From a checkpoint of a small transformer trained on Wikipedia.
Architecture: RMSNorm before each block, learned and rotary positions, untied embeddings.
Each number is 128 + 24 x the weight over its row's rms, rounded and kept within 0 to 255. Layers, rows and columns count from 0. The size above them is the row's rms in percent of the matrix's.

# layer 4 MLP up, 1024x256, rms 0.113, rows 924-940, columns 64-127
size [ 99 112 106  93  96 121 103  89  99 101  91 118 105 105  91 104  94]
[[126 107 101 172 146 147 143 179 130 142 129 141 131 130 129 151  82 143 104 118 174 148 147 109 155 129 104 154 109 147 103 130 150 109 116 147 109  79 133  98 124 128 129 144 113 115 115 139 104 106 126 112 145 136 124 147 125 138  71 159  67 175 149 123]
 [134 132  93  37 117 189 163 135 126 135 114  96 145 147  87 126 156 145  93 126 109 179 172 108 111 117 163 186 140 168 109 153 147 102 132 146 156 129 207 135 160 117 174 125 147 118 150 144 105 169 185 153 116 137 156  87 133 112 141 152 137 139 135  99]
 [128 127 168 172 107  94  88  88 123 110  65 115 121 138 136 153 158 137 183 127 171 112  94 140 136 137  86  63 123 120 120 135 123 123 125 135 127 108 109 129 112 138 101 120 168 164 156  95 138  97 121  91  93 130 136 122 125  98 132 128 171 141 133 132]
 [103 162 159 158 185 128 146 124 106 137 166 131 131 166 106 140 153  99 132 146 160 116 134 138 107 138 147 137  85 143  90 149 136 112 124 120 147 139 132 162 133 154 152 142 116 114 131 153  96  77 174 107 135 122 163 137 183  94  97 158 100 118 115  78]
 [140 124 158 147 119 118  93 132 165 109 135 131  94 125 108 113 126 124 120 131 157 118 145 107 123 112  82 108 108 134 101 102 136 135 114 119 108 109 137 143  98 118 122  76  77 167 109 150 143 157 133 116 142 132 124 137 113 151 129 115 143 125 171 166]
 [138  94 125  84 135 127 127  67 140  97 122 149 106 171 142 158  93 139 102 129 114 125 147 137 153  68 154 145 103 118 155 151 145 139 140 118 154 141 133 119 129 176  91 168 177 126 131 164 122 131 113  80 106  96 152 152 138 150 103 141 118 133 165  84]
 [120 115 152 108 141 154 169 147  96 134  82 140 152 110 113 143  99 160 113 122 134 162 103 135 128 159 172 169 114 116 101 124  98 150 116  89  69 118 125 126 138 153 109 104 135 160 132 116 108 146 124 129  94 145 127 160  96 139 152 106  98  80  81 109]
 [134 109 140 134 166 139 122 163  95 136 121 116 122 158 115 156 118  78 158 101 174 216 117 136 157 115 145  97 151 111 118 140  80  86 160 102 118 121 119 115 136 107 109 104  73 133 151 118 177 121  83 113  95 104 125 131 178 108 148 142 113 156 134 111]
 [ 96 146 132 161 138 106 118 149 122 119 118 122 110 112 118 107 106 162 153  91 127 122 144 205 114 131 141 100 139 122  73 117 129 118 141 140 141 149 125 157 125  92 112 100 158 101 109 130 115  80 131 159  89 127 108 131  65 136 151  98 124 109 133 109]
 [144 134 146 110 131 128 143 151  93 168 114  95 127 122 123  98 148 147 135 161 123 128 147 115 146 122 123 110 140 154 162  77 115 104 127 150 133 162 116 157 130 120 146 155 126 129 165 120 141 149 114 146 140 143 121 155  84  82 133 129  81 175 146 107]
 [107 140 110 112  87 148 154 157  89 122 123 118 133 133 143 139 112 164 135 116 125 160  93 101  74  78  94 152 136 160 157 130  98  90 141 129 165 110 133  80 152  78  89 117 104  71 102 146 101 109 186 171 124 109 126 131 110 145  78 101 135 148 126 143]
 [ 85 148 142 133 135 141 128 125 132 149 132 154 125 122 133 175 154  73 116 106 106 149  94  89 132 117 128 125 106 104 103 116  79 160 163 102 156 102 146 166 131  84 106 131 113 145 131  89 121 132 111 121 120 110 155 127 161 132 130 142  92 114 137 139]
 [ 97 137 103 147 133 112 137 114 104 169 137 101 100 122 119 149 105 143 130 139 102 142 104 109  88 100  95  99 137  97 115 159 142 140 115 168  62 131 111 109 118 141 146 116 136 143 125  93 107 125 194 126 148 159 101 110 144 173 140 134  82 125 149 120]
 [119 176  97  94 157 121 112 186 124 142 115  92  89  92 136  97 156 107 124 139 102 143 153  93 126 151 105 112 101 157 142 114 116 108 132 107 165  74 142 138  91 125 127 168 121 122 135 167 108 156 128 127 118 166 161 144 104 142 186 105 171 130 156  92]
 [ 93 100 140 141 108 118 133 108 108 134 145  89 157 172 152 114  96  91 113 135  73 143  84 157 136  85 117 165 126 106 119  85 132 158 102 152 152 135  75 178 123 114 121 135 128 121 121  96 112 120  89  97 149 131 115 117 151 116 147 147 102 153  89  95]
 [139 111 161 157 132 123 111  92 144 146 162 166 109 132  95 113 134 141 149 119 135 107 137 127 114 120  78 121 131 107 159  98 119 114 122 140  92 112  72 126 131 112 124 145 157 154  93 126 116 106 118 108 132  83 137 131 115 145 159 121 151 126 165 153]
 [173 117 145 133 124  95 147 128 133 146 107 146 110 130  76  92 146 154 134 121 108 119 100 118 133 117 146 118 165 137 115 141 125 154 155 119 151 132 110 155 167 135 120  95  94 156 185 114 109 147 154 144 104 126  99 112 127 164 164  80 164 114 137  84]]
# layer 4 MLP down (transposed), 1024x256, rms 0.0924, rows 924-939, columns 64-127
size [104 108 104  99  96 123  98  97  99  95  92 108 107 101  95  96]
[[173 100  85  94 125 137 114 140  77 139 118 151 104 157 177 160 153 118 140 127 156 122 101 141 155 132 120 157 143 119 145 108 132 144 164 109 142 118 115 152 118 169 135 123 149 163 196 138 145 130 201 134 151 133 108 110 142  99 108 156 212 108 154 165]
 [164 127 132 159 114 112 151 109 146 122 156 147  71 181 124 140 121 128 133 144 123 123 142 126 135 139  90 129 107 108  99 174 153 135 126  95 138  98  75 142 106 171  97 128 145  98  66 142 145 117 112  99 143  78 141 145 156 158 127 175 111  87 117 128]
 [172 121 169 122 163 154 138 179 160 145 127 123 162 156 133 126 171 132 151 135 122 112  96 145 100 149 100 161 123 150 111 115 147 125  62 113 162 128 164 131 137 152 145 107 111 114 107 119 131 117 131 163 184 157  96 104 139 100 120 119 143 167 101 135]
 [131 121 142 106 128  56 148 103 101 129 125 123 124 119 150 108 137 147 126 169 153 151  99 128 154 160 145 142 125 144 191 135 109 126 127 106 115 140  94 105 142 147 164  74 101 105 155 129 118 119 124 111 128 101 155 143 113 143 129 148 111  94  74  89]
 [121 122  95 130 107 132 102  99 139 122 113 138 157 125 121 136 148 136  86 122 127 124 173 143 160 147 174 165 165 122 123 149 121 114 158 106 115 145 128 128 159 154  97 132 146 157 125 112 109 107 138 130 133 108 110 142 103  92 104  98 115 130 137 105]
 [138 105 129 143 108 107 146 112 148 154 120 168 128 143 121 105 132  63 140 119 161 104 130  94 164 139 153 139 129 104 156 120 121 130 147 148 154 181  92 142 114 149 152 118 119 135  69 114 121 145 137 115 101 142 108 130 113 152 149 123  88  61 141  77]
 [146 126 130 126 112  86 130 149 137 178 139 161 127 148 170  96 116  99 148 142  98 151  91 113 130 168 115 117 143 147 106  85 127  72  74 149 135 148 143 130  83 132  91 145 109 124 146 137 158 137 138 122 124 141 135 125 135 106 125 123 167 183 126 140]
 [132 146  97 124 116 137 128 134 143 153 133 157 116 123 133 128 163 153  92 104 114 109 140 135 128  59 125 153 132 125 132 119 128 129 135 189 134  93 113 104 167 176  99  88 159 158 119 131 131 133 121 114  99 130 147 154 127 155  94 167 157 139 120 159]
 [156 142 113 162  94 117 153 144 103  90 151  95  89 115 153 135 144  96 103 150 125 124 119 119 132  91 150 178 108 141 141 152 120 148 145 125 139 138 127 164 104 134 118 140 135 112 108 162 115 154 114 142 132 141 104 109 168  93  81 120 140 151  86 124]
 [111 112 108 126 104 153 125 101 166  91 122 145 124 121  97 176 149 111 120 122  99 107 143 128 155 123 162 134 131 170 117 147 103 119 142 121 131 147 134 154 111 145 128 137  85 157 109 121  88 148 141 102 121 107 110 148 151 135 140 138 136 144 153 150]
 [134 184  82 114 146 141 155  83 165 114 136 105 151 135 131 140 107 117 175 134 145 130 110 140 152 119 143 133  85 102 133 124 154  84 127 149 110 136 121  88 139  83 113 138 176 102 139 133 181 133 125 131 152  92 124 119 117 126 136 140 131  92 143 119]
 [153 105 118 161  94  65 112 111 100 171 136 107  91 121 115 112 122 125 162 151 149 115 109 160 130 133 155 163  99 167 141  89 119  94 108 168 132  92 101 138 108 131 150 131 149  86 130 110 133 166 142 136 146 138 121 141 106 137 142 146 144 144 149 129]
 [126 142 127  89 133 129 145 144 132 106 111 163  97 152 134 114 113 136 128 105  97 110 123 115 121 153 112 145 113  88 162 170  88 118 133 102 153 112 153 119 170 132 119 130 102 137  96 115 105 131  97 177 102 127 168 117 102 134 158 127 147 102 150 120]
 [132 145 128 122 145  91 153 146 115 120 129 122 113 137 167 157 129 120 111 123  98 131 166 137 162 106 149 162 142 132 161 118 133 163 125 135 112 134 162 129 107 161 113 147  66 149 125 118 154 146 175 141 160 106 129 108 105 119 112  83 158 134 122 138]
 [ 89 167 185 134 124 129 137 119 149 114  66 163 110 143 105  95 131 111 139 133 151 158 148  87 124 176 132 134 103 142 148 151 167 122  93 119  81 143 108  98 149 120 103 145 156 143 142 117 123 124 176 125  88 139 150 161  95 131 140 142 135 107 138 149]
 [149 129 131 169 160 143  97 171 113 120 100 119 154 148 164 149 119 131 126 125 133 109 163 105 106 151 144 133 128 116  87 160 150 165 144 165 105  91 139 135 119 107 103  93  83 110 145 162 127 114 123 129 168 130 150 102 107 131  84 121 154  82 134 145]]
# layer 4 MLP gate, 1024x256, rms 0.107, rows 925-940, columns 64-127
size [113  98  99  99 109  97  93 104  97  91 120 105 102  94 107  99]
[[110 153 119 147 154  97  98 100 145 102 132 129 188 135 137 104 107 128  68 148 138 136 137 111 135 167  97 107 164 106 170 121 117 106 132 163 144 134 121 139 142 152 128 136 152 114 118 104 151 107 120 147 114 139  93 180 112 102 106 140 107 157 124 124]
 [ 92 107 106 122 140 117 134 173 127  74  99  94 103 100 123 134 106 104 169  80 135 139 140 132  84 118 126 142 117 131 114 126  92 129 139 106 107  92 140 146 100 106 109 171 141 144 158 133 132 139 111 154 136 133 120 118  94  94 162 135 126 126  97 130]
 [132 103 156 120 187 131 122 152  96 101 150  95  91 158 130 130 163 137 118 127 147 114 165 140 137 138 104 117 142 138 107 137 149 149 133  96 130 114 104 161 162 129  87 156 117 117 154 124 164 121 106  95 125 170 148 122 111 138 148 145 121 169 108 133]
 [101 131 145 120 138 109 155 134 108 139  80 109 117 152 149 130 150 135 106 143 117 156 126 138 118 139 149  84 154 112 110 157 118 164 122 118 156 147 143 111 170 129 149 163 115 138 123 187 108 104 160 126 146 139  88  65 112 144 148 136 131 121 126 134]
 [106 137 173 107 139 131 135 112 144  99 141 122 149 167 145 142 109 102 142  94 106  86 151 103 144 118 140 145 139 115 132 139 129 142 153 118 126 141 144 136 159 166 128 170 154 139 106  97 118 144 144  89 128 117 143 134 141 107 141 115 120 120 139 123]
 [103 160 113 122 139 102 145 116 125 110 124 137 144  94 127 127 126 100  97 114 148  85 113 158  99 166 162 130 141 148 148 154 155 121 114 116 124 132 158 150 144 136 132 134 159 136 125 151  94 148 150 163 124 156  78 108 103  96 122 155 174  99 147 139]
 [140 108  89 122 108  95 136 136 127  75 134 125  76 113 135 127 129 116 146 153 149 159 118 141 128 191 116 104 152  78  91 127 172 115 160 173 131 204 132 145 135 152 120 130 145 152 126 161 139 143 114 140 115 125 131 149 122  86  75 137 129 125  91 126]
 [144 137 209 146 139  81 145 127 111 138 164  75 141 125 105 132  66 114 115  89 103 171  99 114 163 117  94 116  97 106 127 133 118  71 103 100 132 149 159 152 166 121 119 129  89 104 137 109 172 176 115 106 129 120 113 127 120 143 155 132  70 146 132 117]
 [135 109 107 141 117 114 137 121 132  95 142 124  92 130 101 147 127  96 142 145 113 118 169  77 115 128  62 146 173 144 108 113 147 106 110 105 116 126  98 109 117  84 123 137 108 120 119 126 120 121 140 111 129 154 111 112 132 143 132 153 163 121 161 186]
 [121 133  96 135 108  81 117 127 116 152 128  95 121 114 154 143 179  98 119 116  94 178 140 138 155 122 118 156 163 146 131 140 122  90  65 138 137 150 130  85 156 147 162 148 129 115 135 142  91 124 149 142 123 133 109 158 150 133 131 132  84 147 131 104]
 [111  92 119 142 148 141 144 112 126 164  96 117  68 109 111 127 169 138 140  88 146 182 115 163 109 152  89 108 113 166  89 143 138  89 124 144 169 118 118  80 138 127 113 129 131 110 185 117  80 164 163 150 105 108 108 129  92 153 152 129 107 144 150 102]
 [ 96 115 160  79 121 112 139 113 127 164 121 145 158 103 121 162 112 158 103  82 169 105 136 144  90 137 123 115 141 129 104 161 149 159 106 120 126 134 157 147 136 111 150 138  87 135 149 163 160 190  99 119 108 131 113 126 135  73 138 113 128 126 120 114]
 [139  84 158 121 159 131 133 126 108 158 123 143 107 112 146 108 146 140 142  87 131 142 137 147 151 163 139 139  91 116 102 134 134 117 127 126 133 141 126 174 140 129 159 134 113 102 115 168 127 130 116 128 113 155 114 181  98 147 153 117 105 118 116 122]
 [ 74 138 161 147 122  81 115  99 125 119 143 170 128 129 127 106  89 143 106 155 122  98 185 123 144 128 148 172  78 131 111 111 164 125  91 116  82 127 171 126 137 123 108 155 141 129 132 124 146 127 150 133 112 129 162 146 112 122 153 113 109 164 120 161]
 [137 147 136 155  90 125  88 157 120 108 160 100 102 122 136 139 124 136 126 135 145 121  73  98 137 132  87 165 111  86 130  91 128 125 101 147 185 126  87 160 172 148 142 108 202 125 157  87  97  96 139 145 141 137 127 131 120 108 139 169 136 151 133 105]
 [150 140 107 142  99  93 128  92 100 168 136  85 134 102 149 106 130 118  62 132 130 124 163 130 185  98 122 104 131 112 129  79 121 139 163 137 130 136  96 151 126 161 101 123 105  96 123  71 144 156  89 118 138 148 108 101 114 131 160 131  78 107 134 143]]